Part of a small language model's weights.
Architecture: learned and rotary positions, normalized queries and keys.
Training: 125M tokens, 1905 steps.
Each number is 200 + 30 x the weight over its row's rms, rounded and kept within 0 to 999. Layers, rows and columns count from 0. The size before them is the row's rms in percent of the matrix's.

# down: layer 4 MLP down (transposed), 512x128, rms 0.113, rows 210-234, columns 0-63
# up: layer 4 MLP up, 512x128, rms 0.162, rows 211-234, columns 0-63
down210,102,179,154,243,234,206,166,189,195,188,211,242,171,164,262,231,148,224,173,234,222,226,286,231,141,174,206,194,183,221,225,188,149,187,172,157,207,176,202,187,235,245,191,174,182,267,206,186,184,178,229,190,210,167,210,165,227,219,229,253,265,206,171,150,211
up211,109,190,146,195,204,234,178,187,183,218,228,191,191,175,187,184,155,198,242,160,208,179,234,192,265,258,206,181,189,197,212,242,206,192,243,203,180,223,217,195,167,224,171,192,183,200,239,239,176,190,230,218,197,175,251,196,185,200,178,174,213,189,220,230,290
down211,105,187,246,209,198,193,182,177,189,281,126,175,218,235,246,148,170,185,241,212,197,235,195,270,210,167,180,223,193,157,262,182,215,196,161,162,219,194,158,177,204,203,215,140,196,208,220,240,163,200,239,222,184,178,193,178,182,161,223,245,219,198,218,176,204
up212,087,178,157,197,209,175,136,184,221,205,188,182,194,161,169,285,160,187,189,193,158,237,166,205,160,172,220,150,141,168,175,178,220,238,184,178,189,218,203,147,187,169,205,149,163,183,208,217,180,238,180,188,176,172,169,198,191,212,205,215,164,201,259,156,226
down212,091,195,218,180,210,216,193,176,206,223,239,174,230,166,182,228,208,174,232,204,174,200,154,179,247,246,211,236,184,211,186,203,234,252,202,202,226,234,202,196,215,224,200,243,274,212,246,195,146,210,176,248,201,176,200,209,152,222,200,190,210,214,240,220,156
up213,126,213,236,210,203,160,213,147,182,204,203,182,202,220,222,184,237,204,157,148,179,202,188,203,183,247,190,124,213,182,95,222,190,199,178,144,229,218,250,216,223,185,210,234,161,243,219,193,156,250,183,169,222,221,179,232,237,158,223,168,184,207,189,206,280
down213,109,158,204,243,258,191,242,246,191,242,244,233,189,175,166,227,183,173,222,192,196,212,183,227,227,158,223,152,194,144,219,228,228,168,218,216,173,224,182,201,191,175,167,140,196,216,223,182,245,185,155,224,187,210,195,177,167,200,163,163,239,220,226,234,214
up214,100,195,210,157,229,249,232,166,300,217,224,224,197,204,174,168,185,187,184,239,217,213,188,233,194,206,200,165,210,177,192,233,232,204,271,197,168,214,187,180,208,229,211,268,218,182,177,184,203,235,231,204,192,168,230,210,187,181,183,253,157,196,213,119,161
down214,098,189,152,147,230,210,148,185,230,180,189,194,210,214,193,207,234,225,182,185,181,196,243,204,195,248,235,187,213,174,178,164,186,176,205,178,265,222,219,190,195,205,113,187,174,212,194,204,195,192,188,247,202,253,247,174,182,191,148,227,194,189,187,193,193
up215,102,176,158,208,158,145,153,212,185,191,198,206,227,195,194,187,167,222,195,237,199,151,201,214,229,272,159,232,228,188,179,211,185,233,161,261,224,200,223,207,195,222,145,231,242,195,214,162,218,189,209,144,212,247,235,182,195,167,221,184,185,186,171,200,184
down215,107,150,236,198,219,132,198,237,202,199,217,242,200,229,213,122,196,200,167,173,197,199,211,212,262,191,217,187,173,249,215,142,163,215,199,168,225,154,203,201,139,164,240,252,157,202,205,255,257,189,175,230,162,209,139,165,219,227,171,203,202,179,200,195,200
up216,100,152,185,208,214,158,134,211,215,257,249,171,223,167,214,205,146,192,204,227,187,229,178,197,146,143,182,217,212,215,211,220,248,202,200,235,256,179,182,226,195,192,204,167,223,203,126,171,230,234,183,245,227,185,198,221,156,182,197,234,184,169,200,182,176
down216,110,180,231,238,209,211,244,203,158,221,168,188,224,207,206,198,208,202,179,166,232,190,143,230,240,189,185,270,103,193,224,195,198,176,191,159,214,190,182,183,176,213,164,219,222,187,232,229,173,266,164,218,218,217,207,214,259,247,186,218,181,145,216,279,190
up217,098,264,222,203,202,210,183,234,203,237,159,186,185,161,182,168,186,158,191,240,244,208,176,174,230,219,220,181,191,182,146,184,172,216,272,215,241,196,202,189,218,215,151,220,263,152,149,224,166,236,182,225,200,264,210,208,233,217,205,201,219,165,209,178,214
down217,109,192,222,221,145,208,222,218,191,218,252,202,219,243,185,245,191,227,202,189,173,224,214,228,164,104,156,217,156,212,226,226,185,208,209,172,197,248,196,269,185,226,180,201,149,209,209,187,163,209,196,226,190,185,194,182,172,156,188,211,219,210,227,207,210
up218,098,188,237,164,211,127,184,215,190,220,228,204,228,166,282,249,229,149,196,223,235,191,193,218,205,196,211,197,232,203,183,235,182,202,266,229,206,226,178,143,202,179,165,230,188,199,266,192,269,211,174,220,196,157,154,209,220,231,173,154,214,228,208,212,182
down218,098,198,156,200,197,164,193,175,192,201,183,169,245,196,170,136,180,190,270,185,163,203,274,174,174,245,232,188,236,199,220,171,175,170,270,198,186,223,195,182,209,133,202,195,234,190,219,186,153,220,155,188,160,195,214,178,196,140,176,111,188,219,177,166,221
up219,080,209,205,206,184,162,161,161,201,188,145,210,228,182,158,188,178,231,209,124,162,234,196,207,162,176,220,171,159,228,213,199,249,256,176,254,186,246,226,168,232,150,187,250,203,236,209,177,241,188,223,236,127,215,191,197,246,209,217,222,173,216,170,159,202
down219,094,232,217,216,166,216,219,120,189,176,200,228,237,222,223,206,187,169,175,188,152,201,238,230,239,186,186,167,166,202,182,243,206,184,244,221,214,166,243,182,193,165,205,200,178,197,177,225,222,187,260,178,146,156,246,124,182,204,185,234,209,222,213,200,231
up220,091,152,231,208,188,205,221,174,172,219,170,145,205,182,141,213,187,175,200,227,213,155,140,203,173,237,197,170,211,212,277,194,206,232,185,197,158,187,227,188,173,182,217,238,180,245,207,218,224,223,215,198,201,179,168,160,192,181,172,204,172,224,190,177,175
down220,092,190,158,224,155,243,182,227,192,192,209,183,222,258,204,193,210,237,229,148,218,185,198,198,152,202,146,187,213,174,216,215,217,242,238,249,150,214,168,153,181,201,233,177,207,178,190,206,211,124,187,167,179,210,217,226,228,199,184,182,207,191,204,276,153
up221,084,188,156,168,170,205,150,215,159,213,216,205,169,176,201,196,205,223,162,183,190,216,222,142,186,184,200,239,214,206,193,117,166,200,151,202,228,158,190,207,206,184,175,188,221,212,216,249,190,181,169,206,295,174,185,163,204,240,248,234,189,250,234,204,226
down221,091,144,221,172,185,155,236,192,180,215,199,207,204,177,180,228,230,205,239,206,209,190,135,218,171,204,212,205,162,235,187,215,234,136,219,173,192,213,192,199,230,242,198,174,213,191,149,223,169,223,195,260,240,223,151,198,178,187,124,226,152,225,208,214,197
up222,097,244,200,134,207,161,153,206,224,165,168,227,151,216,167,192,180,221,203,248,216,256,166,163,222,158,200,198,217,181,188,192,218,188,204,180,176,198,211,185,202,153,163,168,165,159,193,183,265,196,212,259,255,217,236,214,266,214,188,224,230,217,218,216,201
down222,105,203,206,252,187,241,238,221,205,258,198,152,207,207,207,200,226,187,170,192,193,233,186,219,275,250,238,188,217,222,155,201,189,199,197,188,239,195,237,196,157,270,185,205,205,166,230,218,161,192,183,191,233,242,145,183,184,168,180,174,202,167,230,238,199
up223,107,143,192,259,169,129,224,185,198,231,201,226,187,235,188,234,162,139,136,186,205,192,200,205,156,252,153,175,207,215,188,174,228,162,142,223,184,210,215,208,288,204,185,258,201,174,206,172,173,197,251,165,198,190,188,234,200,193,156,222,201,216,159,178,237
down223,107,180,259,118,204,206,199,165,209,160,188,177,176,183,262,160,217,229,219,220,221,188,205,242,221,172,239,207,213,210,231,168,193,211,161,200,269,217,189,166,196,215,233,171,237,191,230,163,179,202,239,201,183,214,207,153,237,199,229,140,212,199,172,147,159
up224,097,225,196,172,209,179,146,178,187,157,241,239,209,196,206,213,228,160,188,201,221,234,249,213,211,177,274,214,227,165,200,222,174,177,183,220,242,158,157,197,190,215,195,194,199,217,212,221,201,225,243,197,198,229,146,151,181,195,228,185,227,191,148,149,229
down224,102,237,206,264,203,169,240,215,171,210,138,192,213,207,175,208,204,141,190,212,190,190,212,178,177,224,215,214,184,159,194,240,215,182,234,227,215,198,178,163,195,149,186,193,157,184,178,199,206,244,229,182,182,201,168,253,167,156,210,171,194,210,255,210,186
up225,101,170,135,190,221,205,239,188,190,202,169,211,170,167,191,186,194,217,207,246,207,233,231,166,171,232,224,197,230,214,213,190,228,184,162,257,201,158,205,225,160,229,175,177,223,210,214,182,193,191,213,202,192,176,188,157,172,237,136,203,159,179,191,196,222
down225,105,165,202,221,158,200,209,176,207,210,199,226,237,186,207,221,170,192,201,220,170,204,202,175,172,246,183,165,159,176,226,190,259,235,219,231,262,220,192,192,183,184,193,220,203,281,168,182,318,250,219,217,183,216,218,230,215,182,199,175,144,200,194,215,200
up226,108,265,178,246,170,234,211,253,212,183,242,216,155,194,255,182,185,205,232,232,236,183,228,182,165,213,212,233,235,184,231,246,169,161,215,226,214,206,141,216,222,212,218,218,195,186,228,179,211,186,247,136,240,255,207,136,222,198,190,209,199,216,214,151,243
down226,101,174,219,180,218,232,197,186,205,197,232,158,190,257,199,216,220,178,220,174,189,240,191,231,179,204,186,209,169,242,262,139,239,212,194,170,182,190,263,200,170,206,224,236,217,166,246,181,166,244,174,166,156,208,218,205,203,205,213,174,186,190,204,215,206
up227,103,226,178,250,172,187,213,208,199,223,210,174,189,235,207,250,187,223,219,184,216,211,217,143,172,196,221,213,214,255,187,153,203,236,194,209,234,170,180,206,176,215,159,216,210,190,213,230,158,186,199,198,275,205,119,278,266,148,211,233,175,172,208,167,186
down227,109,192,209,203,185,165,166,225,187,173,180,160,180,207,216,167,236,235,247,193,163,221,240,170,175,195,179,221,160,191,203,220,209,218,168,164,124,194,216,136,162,200,188,199,249,219,183,205,195,198,218,201,225,193,265,168,195,201,238,203,186,250,195,244,175
up228,103,173,214,240,205,214,212,189,222,181,216,217,142,211,215,224,228,182,208,195,217,177,172,188,207,252,135,195,191,189,150,166,224,179,109,167,199,238,155,198,184,210,242,203,168,169,144,163,151,224,166,202,208,249,190,222,201,180,190,153,157,148,207,151,223
down228,101,203,211,209,198,196,170,248,183,224,159,232,248,186,197,156,157,178,186,215,201,192,196,229,194,171,150,236,204,201,164,239,221,152,152,222,187,216,222,166,235,148,131,178,167,211,186,161,192,191,152,192,233,150,263,169,195,187,184,250,222,168,158,172,229
up229,096,209,185,126,176,142,189,238,231,163,191,223,198,183,227,219,159,183,219,239,188,211,192,226,185,238,197,250,183,225,195,173,183,235,255,235,189,193,243,214,173,145,217,210,287,215,195,202,156,135,202,182,214,211,146,173,217,190,203,194,158,194,209,159,156
down229,100,208,208,223,196,211,176,177,207,135,167,250,204,249,190,180,205,260,191,192,217,174,166,166,241,189,170,194,231,228,219,141,187,115,169,198,190,189,211,197,205,274,176,161,217,241,190,186,148,161,247,164,193,198,181,223,166,233,190,210,228,209,174,200,201
up230,092,169,152,191,242,193,194,212,189,167,227,180,178,191,164,207,187,199,150,231,205,241,209,240,228,195,179,212,173,197,180,209,222,226,144,160,187,215,159,224,162,202,191,194,229,231,189,208,249,177,127,166,235,236,209,146,206,133,195,168,207,217,226,170,183
down230,098,195,185,171,207,254,200,165,190,189,218,207,173,194,305,192,160,227,234,218,203,242,193,211,165,213,194,212,210,162,180,215,230,164,205,125,230,195,195,188,179,230,243,235,214,185,198,218,188,191,234,186,151,210,240,221,193,249,203,140,201,179,147,229,186
up231,105,167,215,186,172,198,207,210,190,258,199,175,235,204,109,166,233,214,200,222,145,166,183,190,192,233,205,179,168,207,158,200,204,217,208,165,227,210,211,173,243,175,270,210,208,238,175,194,222,221,242,204,197,217,213,262,144,252,146,235,184,214,197,207,225
down231,104,147,271,258,211,225,201,208,185,215,147,222,159,151,196,205,188,193,199,224,197,198,182,238,178,192,188,185,209,194,261,156,197,196,192,188,253,179,189,199,183,214,166,229,166,191,177,153,199,214,173,225,153,155,219,206,242,181,187,183,171,157,158,211,190
up232,100,211,139,219,186,185,197,239,165,179,248,190,152,211,239,204,214,188,139,187,259,220,239,209,244,203,185,217,196,222,243,181,274,274,144,188,165,184,172,194,175,209,187,205,173,227,201,207,211,191,247,213,192,214,191,233,265,220,215,129,203,161,190,173,207
down232,098,208,135,230,225,157,188,192,183,170,132,169,214,167,212,167,167,211,205,195,197,246,204,198,210,194,170,201,220,240,153,174,243,208,253,237,232,228,236,214,217,199,247,193,192,226,195,207,183,189,207,210,215,203,206,216,184,216,225,161,200,190,232,260,207
up233,099,222,238,192,173,157,231,240,148,239,190,189,176,198,203,175,143,187,224,153,150,184,142,222,244,242,218,204,224,160,180,194,241,199,185,251,237,206,203,232,190,156,149,207,202,152,215,229,213,218,215,205,184,214,241,231,178,193,229,230,212,175,228,186,243
down233,091,189,180,225,242,245,189,200,231,164,209,250,207,194,258,204,188,288,83,142,198,222,227,219,208,169,183,174,169,169,160,221,209,220,215,158,235,191,188,152,210,242,159,182,194,176,192,229,181,154,194,245,185,191,198,190,163,269,212,205,196,255,156,217,168
up234,106,210,228,144,158,150,163,278,204,148,184,198,179,201,205,145,214,221,216,176,168,209,236,178,183,215,216,224,214,221,188,196,220,197,145,236,178,215,219,215,216,196,166,170,188,253,222,204,200,210,108,207,154,196,229,202,154,174,172,172,160,212,231,214,166
down234,097,181,171,152,179,241,200,228,156,166,189,213,186,207,227,210,225,200,133,165,194,149,191,184,208,173,201,213,247,254,158,154,223,196,235,195,205,224,181,240,208,206,207,227,230,245,199,163,211,155,210,192,186,196,164,211,200,174,182,178,219,233,185,131,245